Part of a small language model's weights: MLP 768 GeGLU, vocabulary 32768.
Each number is 128 + 24 x the weight over its row's rms, rounded and kept within 0 to 255. Layers, rows and columns count from 0. The size above them is the row's rms in percent of the matrix's.

# layer 2 attention query, 576x576, rms 0.0373, rows 0-46, columns 216-287
size [ 82  78  78  77  80  80  84  78  84  80  83  87  89  81  87  85  77  88  84  88  83  78  87  82  83  81  94  92  88  88 101  90  99  98  98  97 105 102 105 106 105 114 117 106 107 105 109]
[[195 113 120 116 125 182 120 128 142 156  90 114 132 108 137 170  95 137 112 103 108 119 166 139 159 127 112 113 121 152 161  99 112 155 161 111  98 138 193 149 134 135 153 137 156 143 161 112 131 126 139 131 130 109 161 130  90 114 121 110 109 138 149 158 164 126 150 102 163 132  61 189]
 [147 103 153  84 139 134 133 114 147 142 135 124 140 151  91 124 132 178 151 161 117 129 112 123 109 144 130 132 128  93 138 159  96 124 128 148 150 125 128  72 157 151 111 158 124 104 133 125  92 175 125 103 159 138 120 143 134 140  99  71 160 148  91 159 151 151 143 133  93  97  82 130]
 [182 120 121 127 126 128 112 116 157 153 124 169 117 147  70 111 120  85 115 143 108 156 157  88 125 137 124 151 104 143 115 107 125 124  75 160 121 156 112 135 136  98 132 125 105 158 103 112 161  78 107 134 162  72 160 160 172 137  97 163 124 154 123 144 121 121 175 132 116 111 154 125]
 [116 178 125 124 151 140 126 122 113 137 120 150 106 142  90 107 127 107  96 100 129 137  96  81 101 142 149  64 129 100 122 139 162 117  93 149 157 129  83 108 132 116 127  84 107 123 113 155 149  85 131 135 134 145 112 161 120 147 109 134  74 147 166 145 139 135 104 152 125 142 104 141]
 [129 139 197 107 110 132 126 143 101 149 128 129 129 102 114 109 121 139 131 161 131  98 155  88 127 174 148 131  75 125 136 111 146  82 118 145 101 154 114 123 153 142  99 104  97 110 140 111 128  93 112 145 120 102 122 112 123 101 106  94 114 114  95 123 126 120  93 141 119 147 103 157]
 [124  94 153 132 162 169 121  96 123 132  93 115 121 122  91 155 100 134  96 148 107 132 125 121 146 104 151 140 133 101 107 114 144 155 142 156 150 138  87 144 102 104 132 111 142 148 143 109 142  88 148 148  87 161 154 147 114 102 120 157 114 145  95 152 118  96 145  97 157 102 125 187]
 [130  69 146 125  91 132 148 134 103 142 117 170 122  85 170 131 126 136 113 102 159  95 120 138 100 141 137  95 112 101 117 155 147 104 149 157 151 141 159 142  95 125 117 113 113 124 166 138 133 106 131 129 152 121 114 162 140 169 154 113 125 147 170 144 139 115 153 168 197  97 124 121]
 [139 130 160 113 104 110 145 133 157 129 111 139 138 145 145 105 104 136 158 112 142  95 143 116 166 155 111 149 122 135  79 149 125 138 214 143 133 147 143 135  88 127 140 177 138 151 146 115 113 110 131 127 104 129 117 104 130 109 123 101 147 162 133 138 147 134  84 131 111  97 110 155]
 [118 102 135 168 158 139 123 163 136 116 130 154 134  75 119 135 125  88 101 132  97  96 144  98 130 134 186 143 122  58 125 154 163 107 144 153 115  99  99 147 130 135 100 102 111 144 108 144 154 142 152 129 136 130 148 107 128 164 119 107  83 155 113 119 124 129 152 168 114 146 102 133]
 [128 123 207 140 134 160 135  97 125 119 102 123 151 140 136 150 129 106 118 108 121 131 127 158 150 129 136 151 120 126  85 109 146 143 104 156 127  93 141 158 144 153  91 118 109 132  96 159 108 111 116 129 124 168 135 145  95  76 137 106 133 116 110 131 116 167 134 130  79 131 116  90]
 [139 100 133 118  82 153 135 137 161 182 150 145 129 102 103 124 122 140 127 159 142 176  73 160 137 135  99 134  87 100 142 157 102 133 109 130 128 106 110 111 131 174 113 125 169 134 191 128 132 136 203 145 116 148 127 118 110 148  90  85 120 139 139  90 126 147 113  96 138 112 133  85]
 [ 72 120  86 137 132 105 133 161 151 105 121 117 110 117 136 115 100 118 135 109 154 124 136 106 107 113 152 141 117 158 108 115 162 133 109 108 109 116 119 145 107 141 140 129 163 165 136 123 151 148 101 140 187 123 134 171 144 156 171 148 115  98 168 115 126 108 151 154 113 121 119 138]
 [143 121 159 142  96 103 149 133 126 139 145  93 145 161  74  95 153 108  89 117 104 145 131 119 101 112 172 124 112 128 121 119 141 137 124 145 122 113 141 102 130 150 110  95 149  86 111 115 131 113 123 113 133 128 114 151 126 138  96 171 135 146 131 127 122 113 105 124 129 133 152 129]
 [ 97 106 151 127  95 118 130 145  95 149  92 156 104 133  92 151 115 125 135 128 127 135 139 128 134 135 109 117 158 114 123 180 121 107 174 154 159 136 127 121  82 102 136 156 137 134 100 119 128 102 116 117 132  81 115 101 134 137 151 100 110 126  94 124 175 130 179 158 127 123 168 152]
 [163 106 160 129  92 152 128 117 101 120 100 148  69 127 112 145 100 102  96 174 146 179 110 117 152 148 178 124 152 142 144  80 147 115 154 167 117 146 150 146 159 116  93 101 129 131 118 141 133 115 147 110 100 130 142 123 124 138 141 116 149 145 126 106 119 113 136 152 135 174 115 123]
 [148 137  86 109 120 138 161 104  82  95 122 103 126 151 101 123  95 148 162 118 131 101 113 162 124 104 140 140 124 153 160 167 169 166 100 129 136 115 131 134 102 121 133 117 152  87 139 114 128 143 115 120 105 116 129 161 147 138 147 140 120 161 103 110 174 144 107 150 123  93 121  98]
 [ 99 100 104 106  97 142 105 133 111 114  95  93  97  87 135 125 121 161 116 187 134 117 159 167 138 123 136 151  82 124 122 117 150 129 154 171 151 143 129 153 145  88 157  93 161 158  68 154 137 156 109 149 134  77 179 173 158 120 100 129 135 149  77 161 112 145 162 114 132 119 145 136]
 [121 151 108  92 143 120 157 115 156 155 173  97 135 139 179 151  96 135 135  77  98 165  94 147 119 101  63 143 133 147 138 124  97 101  96 142 119 114 106 114 134 167 165 157 154 131 188 102  84  99 168 113  93  87 140 145 106 143 132 130 104  79 128 131 151 125 128 141 114  89 132 117]
 [148 107 154 117 138 105 128 147  98 184  84 154 142 125 103  98 136 112  74  99 175  73 144 140 147 146 129 112 138 101  90 123 137 167 121 110 139 123 158 121 172 124 131 134 122  98 135 130 137 121  84 148 120 147 129 100 106 161 112 129 136 110 147  98 117 154  86 149 114 193 107 170]
 [145 153  90 140  69 103 150 132 102  95  91 141 138 121 145  92 149 144 136 100 139 119  87 159 118 149  73 123 152 156 159 127  92 169 112 116 140 110 116 164 109 137 163 140 128 138 165 116 101 121 111  90 124 105  93 111  97 141 126 165 168 114 146 139 132 105 131  98  70 105 116 179]
 [121 160 165 122 108 132 140 154 148 150 130 100 178 115 148  90 116 184 125 130 138 162  99 155 142 124 151 114 112 160 113  82 134 169 106  95 115 129 135 131 157 148 135 142 116 104 135 131  82 135 149 142 104 108 131 165 144 108 145 119 144 108 148 132 138 173 123  94 126 127  92 159]
 [138 127 113  88 126 161  94 184 121 107 162 144 157 133 156 110 143 114 173 146 135 120 112  94 100 132  85 134 116 110 154 143 134 148 118 135 107 154 113 119 120 152 116 143 140 135 122 117 171 124 132 117 166 116 140  92 124  99 143 139  70 115 108 144 150 116 124 128 143 139 161 153]
 [108 113 157 193 153 126 133 121 157 152 155 167  77 125 127 141 117 115 135 158 111  93 125  96 156 131 122 123 168 127 184 141 132 143 119 168 111 116 131 160 159  80  80  89 143 168 104 137 152 109 116 124 149 181 127 173 154 127 125 163 120 154 121 123 126 107 178 118 129 139  87 123]
 [106 126 117  90 148 180 101 125 108 103 123 103 141 136 103 105 132 104 124  95 140  96 147 164 139 128 155 133 146 139 139 115 114  88 142 143 100 124 140 125 121 136 156 128  75 169  89 156 140  84 147  90 117  96 127 120 141 131 109 153 129 108 118 135 135 177 108  89 104 140 128 148]
 [135 126 145  76 128 119 118 135 149 120 141 129 180 161 108 143 136 146 166 136 131 143 106 113  94  96 105 139 100 160 109 133 114 161 127  79 128 146 160 106 132 125 146 140 148 114 147 126 111 131 196 151  92 142 134 132 100 179 127 154 149 115 149 160 166 117 133 148 115 160 117 125]
 [123 160 114 142 136 123  97 130 122  97 103 170 122 139 152 129 143 179 182 148 118 143 141 147 146 123 142 123 160 169 127 137 123 115 121 144 166  96 141 138  96 105 107 166 141 126 148 126 140 164 114  93 177 158 132 111 129 149 139 102 152 126 128 136 106 151 144 138 101 140 145 142]
 [126 106 125 152 138 162 152 112 107 118 145 138 143 130 163  81 174 127 114 162 166 135 139 151 128 137 171 126 152  74 140  79 145 140 122 105 103 116 104  99 145 125 127 122 108 137  88 196 110 100 101  68 118  77 139 142  96 170 110 147 151 114 148 154 155 128 134 132 123 121 116 118]
 [124 112 132 159 130 103 110 155  85 181 146 147  98 115 106 146 111 126  97 136 111 170 115 117 130  93 109  74 102 133 137 128 123 133 130 129 136  86 128 162 145 126 171 118  93 145 150 111 117 114 163 122 154 168 135  99 150 124 140 152 130 156 166  94 123 142 129 159 131 115 156 137]
 [118 131 174 114 169  87 143 122 111 113  89 106 130 117 131 170 144 127 119 125 162 114 147 166 144 164 144 152 131 141 144 118 155 137 165 123  93 114 149 144 151 126  69 132 135 129 118 156 139 135 108 147 143 181 125 144 135 121 119 109 121 157 143 156 132 106 113 102 180 160  93 155]
 [102 144 104 144  71 126  96 112 123 103 115 183  94 130 116 153 137 160 138 138 118 174 159 107 108 109 134 122 116 119 116 141 135 146 118 100 131 146 114 143  78 155 162 132 162 125 185 134 130 124 164 149 129 132 112 164 145 180 129 156 154 134 130 110 156 145 166 114 122 124 107 130]
 [130 113 120 106 119 129 115 126 160 165 121 105 143 159 132 108 139 144 126 118 129 130  93 104 130 104 126 144 162 131 114 130 139 123 135 120 159 137 115 160 140 138 171 140 126 131 169 110 124 100 130 111 122 108 101 157 148 161 149 139 133  67 115 104 117 129 150 124 104 115 137 144]
 [144 154 131 132 141 126 115 129 143 116 120 178 126 148 126 166 132 109 157 119 162  82 157 138 153 107  77 134 140 118 136 155 134 149 128 181  96 112 150 138 126  89 106 143 119 150 110 136 167 140  75 137 175 147 153 148 115 106 123 117 160 204 151 131 101 116 117 117 130 163 136 154]
 [124 108 129 122 157  84 117  87 122 103 125 136 128  95 141 140 153 126 125  91 135  85 144 134 142 105 143  75 145 121 104 174  94 147 105 134 116 129 150 124 115 113  68 142 121 132 151  81 134 188 132 129 149 137 120 145 124 126 110 140 106 119 141 198 131  91 138 112 126 185 137 136]
 [162 113 130 133 136 152  69 128 122 145 113 145  87 150 109  90 179 111 109 158 148 113 124 144 117 121 169 111 135 147 185 133  90 143  98 155 156 109  98 166 115 118  63 119 140 117 163 148 112 161 117 149 148 105 103 140 150 162 116 163 117 199 121 139 121 116  85 121 128 124 123 152]
 [138 102 130 104 112 182 106 131 141 159 153 134 163 173 106 114 131 128 130 130 100 130  89  84 110 104 177  99 117  94 120 148 152  97  88 112 107 118 126 133 164 170 129 114 150 138 111 103 145 180 141 117 114 140 122 156 111 142 108 159 112 116 122 130 115 160 133 130 107 174 136 119]
 [129 150 114 122 129 175 114 128 125 128  91 130 113 139 135  97  96 104 175 143 121 117 112 141 141 116 159 131 124 127 102 113 114 119 139 131 113  99 134 106 189 169 110 154 128 124 104 158  91 117 142 140 143  92 143  94 134 136 144 107 134 175 162 145 113  92 131 126 119 110 109  97]
 [132 120 106 105 107 115  95 168 118  99 163 121 145 161 124 147 114 116 170 120 123 150  96 137 116 119 117 122 117 162 122 121 158 110 151 151 124 141 109 127 120 173 102 149 120 117 139 119 127 161 142 138 147 100  83 131 132 155 113 107 130 151 155  92 161 108 109 117 185 126  92  99]
 [108 120 103 144 105 142 130 138 137 183 152 110 126 153 154 149 134 143 140 115  97 149 101 125  71  84 120 127 109  88 157 105 144 109 172 106 110 153 123 136 102 137 167 130 149 142 127  93 121 156 137  98 104 102 120 109 117 148 148 170 141 116 128  74 120 146 159 149 134 111  93 152]
 [109 152 192 105 114  86 142 135 144 153 124 112 159 130 139 155  61 121 125 115 131 123 139 102  87 116 112 129 157 120 148 148 119 140 110 138 110 165  91 150 125  86 101 139  98 121 159 105 110 103 135  97 124 119 136 135  88 168 151 143 139  84  90 139 120 152 157 133  68 135 117 134]
 [109 139 168 114  94 131 121  80 170 112 171 133 110 116 123 106 104 169 113 155 138 125 117 157 105 145 137 177 133 102 148 115 136 124 128 144  95 144 135 109 127 149 180 134 153  86 188 122 151 119 131  87 179 114 128 156 123 118 129 175 144 118 149 151 111 143 111 136  77 108  99 113]
 [161 103 125 121 154 161 127 118 117 112 142 132 109  68 144 106 111 161 123 124 119 118 131 103 128 118 137 154 127  87 159 146  86  96 119 145  93  75 156 134  92 128 175 140 131 142 114  97 132 145 121  99 154 129 140 148 185 103 140 133 154  97  94 130 128  66 126 147 112 120 132 127]
 [ 65 146 159 127 158 133 173 113 108  91 141  89 123 157 104 138  98 109 134 109  83 127 138 133 172 149 134  85 111 175 151  97 149 168 148 119  98 120  90 128 102 107 112 130 104 193  75 137 146 124  93 140 119 125 137  92 155 151 155  79 118 152 109 125 129 129 137 144 139 123 154 110]
 [127 126 114 124 147 118 125  82  98 105 112 141 114  90 125 151 128 133 119 173  74 120 118 102 123 110 134 143 129 146 119 131 128  89 147  82 117 107 121  84 161 129 165 166 117 141 108 134  73 138 151 106 119 147 117 148 128 112 127 127 127  83  66 150 118 135 112 128 154 112 169 125]
 [144 118 139 159 116  97 140 171 112 102 106 125 129  98  99 149 172 105 137 140 184 133 148  77 146 111 132 170 148 140 114 139 157 141 139 167 136 129 125 132 112 120  86  97 123 131 128 131 106 150 114 169 149 125 142 111  76 125 129 151 161 171 143 145 145 134  88 188 117 156 138 131]
 [111 121 101 102 179 160  87 172 108 141 175 102 113 157 161 133 135 122  95 162 163  94 111 153 160 119 108  99 117 131 150 158  84 149 145 133 152 102 132  91 148  88 155 136 114 146 169 140 124 129 102 172  93 113 108 118 136 168 107 133 130 150 131  98 172  92 155 130 132 134 129 151]
 [ 90 110 149 131 126 152 121 116 153 135 124 119  97  96 166 111 115 110 106 125  73 126  99  80 150 127 111 146 159 144 146 114 102 134 137 158 146  79 118 111 128 135 140 115 172 124 106 117  77 136 108 131 129 164 155 156 164 142 135 141 138 100 141 120 116  99 138 141 129 124 117 154]
 [135 136 168 134  90 143 126 108 124 113 114 167 149 121 146 109 172 103 126 132 114 114 153 144  93 134 105 139 111 136 162 164 107 125 148 155 133 143 133 124 174 112 129 145  87 131 173 100 115 122 180  87 118 162  97 121 114 112 163 141 152 139 153 113 102 124 130 154 105 126 149 137]]
# layer 2 attention key, 576x576, rms 0.037, rows 0-46, columns 216-287
size [ 83  77  79  76  81  84  81  75  84  81  89  80  84  87  83  79  80  86  90  92  87  83  87  85  86  82  94  91  88  87  94  85 100  97  94  98  98  94  97 102  97  92 109  97 100  98 104]
[[ 98 124 174 136 148 111 123 105 120 124 146 148 130 133 150 124 138 176 113 136 101  91 108 106 119 160 157 134 150 139 129 156 117  97 133 132 166 154  96 113 163 126 123 114 105  93 104 120 126 128  92  90 104 121 170 106 143 114 148 110 113 135 125 137 151 133 157 110 150  98 179  85]
 [142 117 118 169 141 130 141 134 101 143 152 128 121  85 104 146 133 115 143 101 118 136 131 130 102 114  72  85 111 140 136 140 147  94 170 137  89 116 122 154 183 118 161 111  89 153 139 113 188 135  94 120 134 110 133  74 124 144 152 101 131 149 106 130 122 144 162 103 166 123 138  97]
 [115 118 134 141 126 147  90 155  99 149 123 115 147 140 126 123 174 107 119  76 116 148 122  90 129 114 141 132 135 139 140 145 102 106 102 150 149 120 162 103 130 115 139 147 144 135 128 149 125 203 121 104 142 154 151 136 121 148 119 116 118 158 128 115 105 127 107 142 148 117 149 138]
 [105 117  99 138 109  97 140 108 149 137 131 117 107 123 115 121  84 154 124 168 158 119 199 154 140 131 109 133 122 145 123 125 109 153  92 127 148 144 122 137 120 171  92 123 195 113 161 139 137 167 136 110 131 132 136 132 122 126 127 123 116 163 113 107 139 137 103 133 140 155 138 112]
 [138 134 118 184 106 182 118 112 154 175 132 112 122 106 117 125 140 121 127 165 152 126 143 119 121  78 146 166 176 140 164 135  93 211 136 108 165 124 143 129 116 132 122 143 127 166 105 133 125 149 138 110 121 197 130 115 122 128 116 166 108 142 195 100 132 132 161 123 110 133 133  92]
 [139 113 116 146 130  95 121 160 124 113 126  66 120  85 157 131 141 125  94 125 101 134 123 136 127 150 154 160 147 133 135 106 145 135 145  74 128 156 153 137 142 139  85 142 116 110 122 138 135 125 125 143  91 107  86 115 142 163 129  73 124 117 121 116 152 125 120 133 133 165 119 115]
 [154 175 149 134 132 142 157 121 166 113 135 146 123 114 114 139 164 134 152 187 127  98 136 128 124 123 171 164 111  83 146 119 113 126 120 108 130 148 165 162 131 119 119 126 106 129 125 137  88 167 138 112 168 155 121 117 160 122 115 164 122 104 107 118 156 179 123 122 136 118  86  93]
 [137  91 115 155 104 104 151 103 122 121 170  92  92 135 173  74 147 130  89 163 115 138 152 121 124  76 153 158  95 136 135  86 147 127 155 120 127 125 156 173 151 129 125  89 141 111  65 113 111 106 120 121 155 156  98 152 137 154 130  79 123 120 150 142 110 145  99 162 135 114 101 119]
 [154 161 116 108 128 127 141  92 139 154  70 115 120 142 113 126 114 103 107 132 157 120 141 146 103 139 104 126 167 170 134  96  94 200 143 162 122 154 116 151 140  65 139 131 134 157  91 101 108 132 159 163 129 105 102  72 141 119 151 127 153 159  99 156 107 114 111 143 117 128  99  92]
 [117 112 166 115 117 139 142 131 133 127 139 109 107 142 104 153  57 169 125 154 166 135 149 143  95 153  77 130 119 164 113 117 131  75 143  98 109 120 138 161 114 124 139 151  95 125 151 124 193 118 159 153 154 123 165 172 135  73 154 158 116 115  95 132 158 188 126 111 138 126 158 161]
 [ 91 140 107 135 120 126  96 147  77 128 162 118 134 110 120 148  99 147 100 146 100 149 121 117  96 146 118 126 121  95 130 143 103 136 110 140 151 133 136 143 125 121 144 150 110 140 134 136 150  80  86 136 169 163 129 138 139  70 148 132 122  92  76 161 116  89 137 146 102 133 155  94]
 [130 142 155 111 136 159 123 117 128 130 101 134 132 155 131 135 143 124 140 132 109 153  84  99 109 149 121  88 133 114 138 151 145 104 134 117 138 174  69  89 113 148 197 107 140  74  85  83  91 111 148 151 117 116 148 126 152 124 100  94 159 147 120 150 140  87 123 126  98 142  89 145]
 [158 138 136 101 155 102 155 114 117 131 148 125  96  76 143 176 124 125 138 177 145 155 103 127 155 124 105 130 151 147 132 135 133 148 121 115 124 153 146 152 143 157 135 150 143 161  90 135  81 119 117 120 135 159 124 106 155 154 126 118 158  89 130 184 147 123 136 136 162 159 125 139]
 [132 166 116  81  91 136 124 106 122 135 120 121  73 145 110 112 117 151 125 143 158  99 127 109 100 141 144 125 161 112  91 100 185 143 165 143 129 158 127 121 111 155 132 125 163 116 112 111 155 162 143  79 119 138 146 134  61 115 127 149 154 113 111 172 149 108 102 113 128 122  86 107]
 [109 137 157 111 140 162 138 111 127 144 132 133 124 111 137 140 142 145 155 104 161  74 143 116 147 102  90 118  90  95 107 139  80 103 145 114 153  83 132 147  98 103 151 122  69 108 119 125 185 169 153  87 131 133 126 138 127 120 152 133  85 122 182 113 121 138 121 124 129 166 146 149]
 [130  98 113 131 102 123 128 143 152 134 107 150 165 164 136 141 130 111 146 133 118 121  93 110 115 178 157 119 145 120 131 146 143  90 121 106 120 119 130  92 136 130 121 126 118 139 131 108  92 125 147 139 152 143 128 142  85 101 109 146 155 118 137 112 119  79 106  94 125  84 153 135]
 [161 122 140 142 146 123 105 172 141 121 125 137 134 106 133 126 149 119 150 146 128 156 102  99 122 132 145 125  84  83 103 161  83 154 127 127 166 137 140 125  95 113 118 138  92  97 136 150 105 134 117 114 136 148 119 164 159 141 140  70 155 116 133 128 117 114  87  97 126 113 114 124]
 [123 100 124 106 145 122 110 107 136 125  95 146 176 125 122 165 147 126 140 119  89 165 107 141 140 161 133 121 133 165  98 113 166 105  98 101 125  96 103 105 108 139 123 138 120 103  87 106 109 117 160 172 151 130 170  82  96 100  84  88 138 105 157 170  89 104 134 147 149 124 112 142]
 [165 100 137 134 167 161  92 132 101 102 161 121 145 127 175 123  94 116 104  85 140 132  88 109 142 160 112 114 143 125 168  98 142 103 116 184 149  79 123 136 100 123 114 169 138 111  60  73 160 117 133 146 129 122 100 145 115 119 134 108 115 105 123 123 162 146 113  98 146  87 122 119]
 [ 63 133 113  71 162 160  89 127 128 102  83 113 107 103 130 102 141 111 124 142  90 158 110 106 111 121 144 151 119 129 108 130 144 146 148 150 119 147 122 106 142 110 102  97 162 109 144 124 115 158 133 140 110 152 160 117 151 102 104 135 121 131 104 106 151 104 105 125 125 115 116 117]
 [134 130 182 144 127 148 124  84 182 131 135 183 122 144 155 150 106 142 117 148 126 132 122 157 122 140 165 129  83 104 168 149 144 101 112 118 126  99 134 118 125 129 115 161 130 110 132 119 121 139  96 118 115 152 139 151 127 160 101 122 106 114  78 135 142 129 120 164 111  90 155 183]
 [136 129 143 101 129 122 111 111 133 137 152 150 113 125 113 151 143 100 151 116 163 127  86 108 144 112  95  88 142 163 139 152 129  79 127 106 149 110 136 107 176  96 115 118 162 115 149 140 121 169 114 168 130 132  83 127 129 156 159 138 183 131 135 130 101 121 161 148 132 119 131 114]
 [135 117 139  96 137 118 104 105 113 163 123 143 100 105 169 185 140 188 115 111 177 114  79  85 136 126 140 172 111 112 119  97 128 185 103 138 106 111 145 134 113 121  89 138  93 123  98  85 118 160 164 129 166 136 108 105  97  92 151 133 164 108 151 126  83 116 165 130 134 168 175 111]
 [109 147 114  92 162 124 194 113 100  96 118 104 153  87 139 177  93 113 141 169 107 105 121 101 167 134 170 117 119 104 126 147 178 175 141 144 121  97 163 130 134 129 137 133 134 117 133 149 132  94 121 129 105 183 110 136 130 123 116 118 144 145 110 170 114  91 143 144 146 132 150 131]
 [128 161 125  88 128 108 134  96 139 138 118 102 148 152 123 162 138 118 114 101 138 153  96 157 143 132 126 136 125 159 132 122 119 120 130  88 118  81  89  77 107 139  84 146  98 152 166 130 103 142 110 112 126 162 143 147 157  99 126 180  90  69  99 141 165 114  99 149 113  81 134 151]
 [162 125 149 154 106 102 137 148 147 149 165 164 111 136 131 159 120 147  88 159 174 137 132  79 116 150 127 123 148 113 178 165 130 120  89 119 131 163 145 137 144 157 128 149 144  83 122  80 134 146 130 129 104 104  78 170 134 134 128 135  93 127 141  98 144 137 173 109 142 130 124 125]
 [136 177  96  95 123 152 140 169 106 119 111 115 166 131 115 140  92 140 161 128 133 112 124 125 113 118  62 154 101 124 109 146 127  93 151 113 121 158 136 123  95 126  99 135 174  91 144 132 121 122 101 131  99 132 138 168 103 134 133  87 119 135 159 116 123 100 126 142 136 116 176 124]
 [167  87  93 134 129 127 164 104 118 159 127 136 117 142 146 107 106 178 126 112 115 106 110 136 118 102 104 137 162 110 117 132 150 151  97 160 139 164 142 139 160 131 149 142 153 107 146 161 113  93 123 165 126 125 129  95 160 106 109 138 140 127 101 133 136 105 142  97  84 143 115 146]
 [121 138  93  98 121 168 158  97 132 130 123 156 125 131 103 113 124 146 116 150 167 102 145 105 142 142 155 108 108 144 138 125 145 124  87 168 150 146 106 128 132 114 126  89 138 137 130 105  94  98 119 116 122 139 139 112 113 125 134  89  94 168 173 163 111 134 120 144 151 119 132 113]
 [130 156  84 129 175 139 113 152 180 132  92  98 165 178 115 141 142 110 109  94  88 122 116 148 130 167 151  88 156 131 112 108 144 123 126 171 123 134 133  89 112 160 103 155 110 143 139 160  93 110 134 183 131 156  95  87 104  84  60 139 122  95  92 112 110 135 101 156 139 114 137 164]
 [185 140 155 143 121 137  87 127 101 117 147 136 138 139 148 106 111 176 137 123 126 106  75 134  87  91 141 142 168  98 137 150 131 121  74 139 127 137 146 127 109 136  94 134 117 147 111  83 155 161 102 141 148 111 161 114 119 133 101 200 115  94 112 126 111 130 141  73 102 120 136 109]
 [134 176 119 111  47 159 102 153  96 170 142 126 102 132 162 155 107 121 109 153 136 142 100 161 114 115 190 151 132  71 169 115 134  73 168 142 145 149 138 106 129 137 152 136 145 141 109 134 120 155  71 109 171 110 118 106 132 176 117 143 145 106 148 136 132 115 156 148 119 152 142 132]
 [139 141 138  95 113 161 127 138 122 110  88 110 119 133 134 104  53 156 124 159 177  65 150 138  92 129 130 113 135 147 127 132 126 126 127 125 132 117 167  88 134 107 132 155  89 105 119 139 121 128 110 121 159 143 114 124 149 130 145  97 132 128 182 139 135 142 101 118 130 117 153 133]
 [ 90 131 110 123 128 137  98 110 149 165 178 149 120  94 126 143 161 154 113 161 107 168 127 126 124 114 101 111 124 118 110 168 104 165 136 103 145 142 130 136 138 131 126 118 121 134 165 145 119 116 138  88 121 131 141 115 114 137 128 100 155 129 175  96 140 131 145 127  87 137 140 147]
 [126 140 149 119  81 112 119 136 123  99 147 131 118 104 138 102 130 138 151 145 100 121 116 118 104 144  79 122 136  85 149 151 114 133 120 130 153 129 141 117  91 140 127 118 103 127 156  75 155 112 105 137 144 103 156 154 120 116 155 154 101  78 102 143  96 109  95 154  70 162 141 129]
 [ 94 148  92 165 133 143 143 128 119 103 150 143 120 121 128 135 142 144 112  98 103 115 148 111 143 166  86 117 127 109  77 115  77 140  98 181 133 140 129 124 100 159 120 117 146 111  85 115 142  66 106 163 112 104  69 107 186 152 146 142 152  97 124 117 143 114 118 116 162 148  81 137]
 [ 96 135 111 120 116 122 104 120 138 175 130 134 170 119 163 150 102 109  72  81 121 148 139 135 151  96 146 111 173 178  80  90 109 155 118  98 111 154  96 143 110  86 145 112 121 121  99 143  75 100 176 163 162 172 135  86 168 114 124 126 121 116 124 158 141 154 177 144 147  87 118 151]
 [145 135 129 138 112 119 126 113 135 131 156 128 164 161  80 123 175  87  94 100 115 137 120 112 114 136  88 170 137  89 136  72 137 138 112 125 141 131 123 160 147 119 119 165 112 111 126 184 146  90 106 150 103 148 126 153 139 107 141 145 154 145  97 120 154 133 116 102 114 148 118 124]
 [111  75 139 107 135 175 137 157 154 141 158 111 142 146 145 168 148 170 139 111 132  78 126 136 142  92  92 105 107 116  92 106 140 140 109 121 108 117 154 150 145  88 147  96 116 103 138 136 120 117 100 133  76 150  89 136 114 117 135 159 129 177 188 142  97 198 131 111 136 147 149 135]
 [111 132 135 105  94  98 112 101  76 118 154 140  81 169 194 159 134 114 128 140 142 108 138 175  92 101 100 125 120 107 135 171 111 104  96 134 128 116 111 148 137 125 113 127 146 141 111 160 116 136 111 103 111 165 172 157  97 166  95  85 110 134 116 112 114 133 122 125 132 142 122  99]
 [144 141 162 141  99 168 117 160 174 168 138 121 117 148 124 139 151 107 120 125 141 146 120 149 109 155 153 182 131 105 101  98 158 135 131 102  89 145 121 116 158 121  89 130 129 111 108 122 109 143 107 142 126 116 129  98 101 152 129  75 172 158 181 116 144 114 135 118 153 128 122 129]
 [108 123 147 117 181 162 112 126 131  90  79 129  99 111 164 131 158 156 143  78 119 170 146 156 112  93 124 106 101 121  84 152 131 139 121 137 107  94 129 121 113 132 144 121 162 187  95  98  82 113 107  74  99 165  84  72 129 117 100 136 124 124 122 178 144 122  94 119 134 122 158 128]
 [192 153 151 127 100 170 121 139 121 116 142 165 101 108 148 136 118 133 120 114 155 103 109 115 110 117 109 108 116 134 118 150 141  98 136 156 104 118 153 146 113 148  88 145 140  92 124  71 105  73 107 143 168  96  97 143 150 109 163 121 141 114  92 150 170 131 143 134 160 148 135 141]
 [160 178 110 136  98 141 150 134 157 137 117 148 106 149 132 137 155 109 127 112 147 135 165 109 136 149 113 166 120 121 137  98 126  96 131 145 126 107 109 125 136 152 103 142 104 119 151 109 135 176 100 167 125 134 117  92 104 106  99 139 116 140 123 154 114 121 107 130 140  98 132 122]
 [ 95 122 156 135 133  75 147  92 115 102 148 149  95 143 155 119 143 132 121 179 169 146 133 142 145 107 145 111 153 130 145 141 156 127 152 104 148 103  86 135 105 103 109  66 109 161 152 133 153  92 118 120 131 170 103 132 133 128 154 175 112  78  63 118 167 133 134 129  80  98  99 153]
 [153 109 112 147 123 161  96 127  98 163 133 127 133 152 134  87 114 125 147 122  87 118  96 125 175 152 130 101 151 114  97 131 165 116  87  92  96 158 141 177 135 163 148 130 126  96 158 109 153  90 139 132 172 142 107 163 127 155 142 157  74 123 137 107 111 147 114 130 131 120 119 159]
 [119 122 118 188 156 112 149 147 134 165 158 168 144 107 141 133 163 153 145 129 100  89 111 138 122 147 178 135  75 143 112 137 137 100 113 139 132 126 117 127  67  99  95 109 125 150 144 156 127 132 144 121 147  95 127 105 115  88 165 108 143 154 143  84 168 149 130 121 126 109  74  89]]